From a checkpoint of a small transformer trained on Wikipedia.
Size: 15 layers, width 192, 6 heads of 32, MLP 768 tanh GELU, vocabulary 8192.
Architecture: LayerNorm before each block, learned positions, biases, untied embeddings, capped logits.
Training: a variant of Muon for these matrices, 341M tokens, 10404 steps.
Each number is 500 + 50 x the weight over its row's rms, rounded and kept within 0 to 999. Layers, rows and columns count from 0. Numbers have three digits each. The size before them is the row's rms in percent of the matrix's.

# layer 3 attention query, 192x192, rms 0.142, rows 105-138, columns 0-47
087:408600535518444494583512605506446437571557546455444485545468479553453491535573521528521522486548356548537536512458495454433503546439521408569519
095:639489484519478492478506501527527520552478528457508506529431473407501537511394590537525442515486374474559407541554461387541494484493538562543550
100:577482525483559482565582541476508482476479478530471512448487415426470523568505511436588441465422444420543426453559402466518534491420439482576481
089:497504483488448553472509427437516512448522548420402521569470447533504537504489539463425505474538461599490529521542474510565514512578525533570430
097:427468454486519515474485425499552402493474450522506431528551447510579526450537452462475487513532497525443501580459526545599420579434544494467471
097:499552468588497546416469492539479497503468574511459439486516487483479577549510467532522484518484494506447375502533599565519512460497418492575500
095:556538507472485489551462537486502501560523496481521471480517545439450513505520561510445566501478552612496480488600460528445524501470489485532446
097:514439497485509522624515462445526525534507595546462559468573344477551466500434476494555529441466520495478473466538514464564487607541485441473498
090:510467513550555553478422474410540498578517587426533463496505537556542485436516547544465532524513485519465547575512435422438549553514545584510549
099:471495460550602522493518519428524517490604414488575555595515516447483500517555513500525500444570575515500580494466489454460411400519492457449468
100:498522456504514502516480509507467367527446568538521418386508408436504442501537467469594548469504541488494461480487540521625486541493593548584552
105:537437551549621470522557538470517580485447494493477450492504502474508503565459495569450476543526486526428500475509515516433561444492456499456400
091:505457565420516510546486502467464503497510580435506465461511549503475543399501549503447544535491497520522550429450499500329482521517424532491522
095:412593514518537549499514592504578572449412512550438539503536514465562495523411484484550452530511455574428466501500528483508497453475480466435543
086:576489563488518493433500504452497494452542478575528490446531427504473613508508525428529545546560447542507435519520494416451544547492579551425473
113:455518471419439452544511419511484411586520603528515590500504430464484503442504480566581516463538547388510524537433440526559455507438545465579544
093:484506620415463553504464517389530552418464539532552515511468457408455494413505528451635530505490534494521415580521565502478460392567510500518504
090:565465467468551533531441526514518469431601545448453520455520541492549463605508570572576542475592474524540495395482433518446480568508501624469570
094:497474544489393506529516515432500524511522523510508517467484371479510552453586573479476459467421543547416553494540551567439397473467575488544493
098:507531554435495441438441500418602540632444519495596459499518438536469436521439441570459404531512455433428479505433420615555480534574453495602521
100:569497483543459488631510405546434506485583477401453518488500530443486501527521513470407473524548420529433466558520560522544506493453451541454595
093:521485497541532451636497479492495519469515555472541502497578497511479584433487510515497545433498573394407499484501588524498518452476620450500546
094:517526444471474529527556526473543540692491544524458477493417484501532601515654398462526493488521474516544532529593439503492440502516466419612507
097:543507508532576495487503487508527555579604491469613497496559441516480446477573466468476503470439489494467460467419570555541512514520476503504545
091:483593427465442517533539468530491566387473465460495521478462516513533386377459523562528533443486500463506475530472532544441517507476488531544553
080:653563489543442500487509463527461479431483510468462506590566537503490533456496410455569475589528469508517494509566505503452496539461532513477614
090:499414380506497529505501520576491491504547559563498528526538475529485551499584492484467547516527465446581506540543471440454437542403487481504527
089:518529491439532575553475440515537405540490508457617557436523550485462532468569606455414527502516551455465484448480502524546506452474509497512516
093:446476527583495476536427569449506547394571527452504471562487439500504449455389499514487535450447575471512448534519564586404600493485484459444503
087:482525540528457408566518498544443460476368518446500540526453546459466495512438412571537543532466526480435507500444450489486504505431518531587553
083:544505539468538478417509540491495523547534497496552516609432494511408585512391490531557536580556549565523490519445417538408501376514508506395448
088:586495448427476504528513557494492505553513614481527543470595508462473460455448480503650527448530505454455559551505521523477506475506436485493490
091:528398514455484443527534467475422498535472490542445543526529523492476552475490574552552471567529576485464467495505486489435478494577641458492553
091:520608486559427443587514423601582460479463450484515462444501431496620418480499485556552561516506521484525517483539475503513506501439474498619467
# layer 3 attention key, 192x192, rms 0.132, rows 105-138, columns 0-47
082:578470501551584442468563512531663462551492546528479428482568501561525401545419454496497506471544594489491486445420450538541436507456520523479535
095:440527522464505435554567553565558509484599494499573499563531479517505462493539462409483538529546568565553491577447625571402451514480491479528517
098:436542529474483483423490517619452502497430502505562437594572549606535515505457461484390475566555513531525577589444618454467532432462448410492385
090:457426470532525579499457500473454462637420454424634464527446461463481496491475513534496478542468500438528409499478554556443562586519443488448544
093:486506507521394505590502525485485568480537429460518556478477474604536405476503534529477530507465441482522484524514505478471454563477484537602539
098:552429497447581418549582498470502448385514449485518475527424606410486533515525440471519494449570487435499510519485465446527525584493648432479572
101:545546502613472473448551429493502535401483455555456538487520538541542486477496424500546407474465521459494594562434560464502629521419421484531489
098:501529495496428565485476599551493400519492476561465504513517435507461446536440613407513481555488509493474505459463530501426542490511571492458551
091:507480510503533408516495439615510479499476440474596393589464533493432556544449459536461462454499539523535591510495511444578531507440492473520463
100:507589481497419503471498566550537463459474558452477474465510521558445499430530490516531528556461433478487516592507467422434529568453445553550432
100:481466490476420462479534521514526513419586495502469491548543496501491570476544443559471434526467513549445520523455462511471497491504516458462530
101:443465548562485483484348487500482491575569494460593456461500588555554547636552576529508520487537481552514513483490427578502519509465555423505405
087:452516460483409461463486489578528520454496533529558542475423538484587595529505472490584520484525478457550441572540514611523510522561398529424529
096:487506406525525460582428525479448505470550509559479423538579429561495494458493521492504459521557526508582461518483470477440472535536538585506533
089:576583555469505490524521498588589471560541520455432475479507602446479552535443392508539485540580437451495517354495497481528464429470431437575600
101:541469507550561562477491504482530533474460523567437489430507460492533487489463442438477480501385500502509420377568522509511514488625559558517503
091:527563434451435381491438561499510531510438568480625518480545472513563549475515462461428447534566535504543491490543443495514531505469434550484486
091:453562560550500547468624503451414486553432469426493516504507520463441545473502434449400381530453477471420544573482481524508508426414408465506471
095:580445467490558536489444510522541499506528538520486545551528630560443455565476563381499440516484422432544434553447479437568513507552487531490499
100:589473479541511471534519541535502426471563528506395435551514383501536585498632397455591515537451570458544504406487479458551525459493551559560520
099:418404470473527504441536520400462479571396418555475533525488585451484477493503566504521522477485546504506543474499422565458550531530567511540459
094:429461456488439365425514492506519518521478488523443559503478445551426514577591595470530489614562471526585424543450388506458508455495513480562483
092:565494511518479558475519456500590465372513605517484506522576490463488399534521433436493536618554529429565530492415526489512488434470558556528515
109:454502488442476572561451510367459548515481560555467551432491494372576513469503574500437433463532447491522444493487512439568551526512539483518463
099:586447527517485506574536526508560445420497454445608425515538478443461433537400524424510560486540447418524518511462446533497429405488428523533542
091:491467466531437554585562559427456532472627512586475528452507370456538534447489464504535529503442507485506461399592446416518547445493437491522506
094:389561416563465539407523539468491604424567546555493523525452492581471554501541527498479418460455555483459503526600386547515517477510490573506450
091:481555557532529526551429443416434431521564568495457488571389542480484541542493560530435527443523478449546468467533475440463459588439511482480577
094:623464458493501501467557515497479482566480495513413539538502428521481491528523594498440473576500502455566390382452484568553541515515471423453504
093:520456553420532515459546440544463463515555442475496489492471547443485423458549451519467527502529585522562514525461533492554529463401471468556501
094:556530492473543473468582515507567507484458514424538472526546549585455487495470505526495506442424515554509584513447545507581484562451431567537548
093:404524614539486505505460481550526573416489435533468484562511472547480402419521521489507465515438601565548537530494480420595447554533521433421458
100:531468532412505562525505523437522485534471498600450448572429464395396475524457476459529514460602507533572517420547457448479450568456434480549512
098:526500522436492552529571484419461562488508489434485504503580533454491491542554530476535530535513487585470436444431593504470526438408360455457476
# layer 3 attention value, 192x192, rms 0.123, rows 96-127, columns 0-47
095:487510529509468520529470514499524435574511510440504529437554402413602407507560462494481445527477448473530507581622497555479441497528431505498474
098:507471514549571561515486419563511467505543498511443554504532454534456526461484470451629519410499479547583416540401502562504424452525518512471567
088:514615459469463506532488518458507552538488470597507500469458500492436487463581499426541551503529463496451461554539416491439493543486533497466464
098:501519436523495443526409509528486504551545489487370534422484515498469530486490499479624441475466482633509486517469455525519440556449502441493465
102:498513584470520467515627541555497433509491510565574493493473484471521579523438467492465468468545514484527363519450549494510477460542429472507450
088:504517479466472490374441495530504482486602443462570501532506533539492577456490526479464533500452591447504527402453444543404490492541409505428617
093:464459462468530473409425404455553491564457539470482522519524392553624550471491530539478414438523639486551541546451542460468456484520446514451557
094:505499525455526553434484588454477477564430621461566519470548496507483463469484531484610467507502467422537458441510556467622537528410476540518570
100:518518488511509529494542514455453435499418545495528481462502460523509430506557425513548493522481550564540545504375561438547452522427531505513420
098:542493561508464538508426432451467588494549567488506551460497527431545548534509529486502479471526451560533496427374488558505613534447505541472518
097:513468434415562546458526531447489482501472498570466427471444512605505468529471429518559462480550376559395501493493452462512499612516483480470504
100:495479431498453610544557497554483465566499627431516526399484470441484544462508463493558385528484565549559409532506499508488456488524424504526529
100:485593487579477436613467416462429525448508510342570538457529435491527510469497550475514495535483514519396440566493491549417463468557468563475472
096:531492460520465423471532522569526463512497510530408506534528452589510569433654571608515590574509522483500541501563550435550526544522494400439521
109:536566535531479491488501488447533511487425509532514418511534453412520505394517543532546499506557544469446453453387468478440562475578557452531494
097:479560473569497498606479474513487486586534489519462502559548433476527485506547519560561543486514543534454488555525442547472386473493506490508482
102:467519485522474418462565523526581448496470549505486488444500576483578583407471431494437416477580518463440571490513450587536399443472426595480496
084:506503431581506442423493556489518525521539438474491429492473517492553511500488559698501601464383529516487521505552585527441466493464473412429504
105:540580534543461453516472563438487416471442484551405512463518422513499487571493510544636440539500417432534467459428449509431490594595489461476493
096:500512446509462478580515436508648464512528470562578594507474447628579574471437479520544471483497513512432502443528531403472479476567453500469564
100:523502563489508492462488554471562557414557506501545487481555521446535542521478444481432528530440531476499523549456503501482496456424555441556524
105:535432479485462528475436503577486626493548427475481486474555472502533563530428569546539550461456537533413514494491459560549525449547550545475500
093:516448559652506543518514579540610550428458502471443586418467434462425509498458450586319367418466498568561477474439544538461422551550484542456567
100:477498494505527526546478471493460528481548453424471538506471481475406548553560499514525571517462505549489561462497529533508534568453513506491460
091:525579522488508547526418464422553503473533398461539653472476542401511576495499497485517499502523445517531566488503506461573443483596482475516580
097:573504482590617508467453489519512467502487414498467414443472536495553539525511500431573446509503454348537504423537537620489529554469535541479550
107:529451504465449458461461571550488511467507586510594478454490472532558626497470508600506486458472502524444488455495518470502531413479478443486507
092:473504487451385439476447491511550583549436472531470498483533489522481488473464515437551435458612435537492435546571459440488538581534521573492513
092:522574514571469543559565500563353501528487552506489466454514477512430534515552482489473482473458497486447402539534548438511481483564479583407490
102:622524506493490447566486547506452550484572413499456607503527550455607456568436503502507431424543537522482471569550571512477522472484499484534508
109:594469432491550497461508484508599507501500550548564503535517491448540444515488527512612606513483534539497421492381480489419547466538446505522550
105:532529500500387512472557535554438496533552476594552497418452501470408557563429521527524459508492434400472529502407446617510497391403500409385483
# layer 3 attention output (transposed), 192x192, rms 0.109, rows 96-127, columns 0-47
096:447481481535461504508542604502496511515339557519475514561523482539453616493498468549472485496574486472485442437508475440526477500513479453539545
104:545533543488471389513523547474549395509448507445489421507505481567401507443628474450464466481539616521498553462427497391508647537454420481545452
080:588497493553452486433469456562557563497521474484517583492545384497536556536523539589497469451566545554511535428491455507616452543524474502499497
104:561467532505492489507478406468587507502520523488460421526595552404499543494500475515468563552520524442587524499511505472479484514522494536593529
105:545573504614543439486454519635527551523537509521467492476441512484489508494500452527461539521425499456489551484649516442483609492487533471405560
087:439522458616494464480546488494532510528453450525503460477486531468503473494516464462536479559527463512502494430519454566540508590508620532528442
097:516524464525426516476488527503476473477533433491492486556447490560483424495504464493515429462467426505541481485570484559463539537442543497515584
103:484440470569405472513464480519417544477553421555541521446535439570530512513538499436462470480472509556513534569491502573440441470452556471554472
109:541427522425420505533490479456534552510560458457462564510417531460546584462486553514491557604486526506504491451511532573541526485491500492508523
096:540430525531510478449521581540533518502478508617480531548583479515498430388409475515627447470465553531521439575466499574464485516483536483436530
101:452530582442465546529466493541473487456513522384523567562524451427483530475495610442421525502538602440587521464465559395512482466572516540513508
108:487498572492589428467511534470470521468480482493527542475582524553499482546578458438515600506494529512463459438510505490582463486518538386513534
106:578465534512504538428488550471515498494456456592556558522460554576496447580506480549484519425501491481468466417466535467558567626456573467575471
099:416504465469490613570511355515413532469506514469492547510418496557486430484474458498444432453454439531577448549495527589529503514473510475482465
103:432514495456461570451456521501526582487544472559587572485466444507513454516536461534384442436389516567397541515536495461535554484484484538491411
094:533513493450505541427450479501515525458417557461555503438542623500515491479544481545460528495484507589517453529462425495498591546405557505462488
105:489520580588604444483557553411432557480497371507463472595516417479579484517515516460484563496483486463505445489485492432593551535480532481561452
080:393552556490510495503458491480479515455564525419572535547540446488388400494516496482488411505525466499481484480472402488494526559566588502474517
112:516537454353452506516504441515543543554398445437616539575557449516530542425468495494404574469496488584567525546593569473489451484450419472506466
100:521530479416495513473564520506322473572426514519454442474513463502381469565527493558410514537585473469526484490606488475491487574501483557418412
106:491424507406433504501444507497547470489515494442490511518485547588455372392584495543530503439509459523465500495424534497494416552515494524477495
105:558496403488557481559495640551444450538483521552438535600509518467453490501549490405438485471444471474486496423468477490498553493451538522496529
088:493582455418543474558519519406468485587507532512546491508454531500535448431510448425597500533479498448432395489465608407486427549502541501436510
094:502471519577468413469479453523536484450460492606473524364546513467549390511444636524551570493447456370547468519496501529516521525528466592513532
099:496530414521411423456544604485403562501459408490501491515541494621479569545478483457489489459516458545446421576468441463468437421490489539532453
092:502478569477509500579618584484442465535445485501462528515561418476569512464458545595514470399421551538519439549529529458516432513444481440501513
099:500443515461427544477659397408423514513562495551456504529588500463555454505456519372410553581448538485470481502651590592483475469537508459506452
099:534516445474435485534562492506445515502504444418560485472415484497475486537474441546476581533571489481470584503476487498532478520475408466462441
090:577549531416494535499533494479486564589533476474460533476430640479512519565502415458474438521547506534472460478557518562530462463489539461571473
101:366513449491487545518534473525561395562443586539475436461469458469484571489469526475471450475493480539517672468581450477485552534491453522486474
110:475477546500440560448556563479462557515445483527452572520490448553502411523493522494450365416594470511501578508600547505515468474497501437478419
107:576442463484582459533503470550544491533475529358522532552561531560437513611616459481431606531520521545520531488482440426572520458481530415606553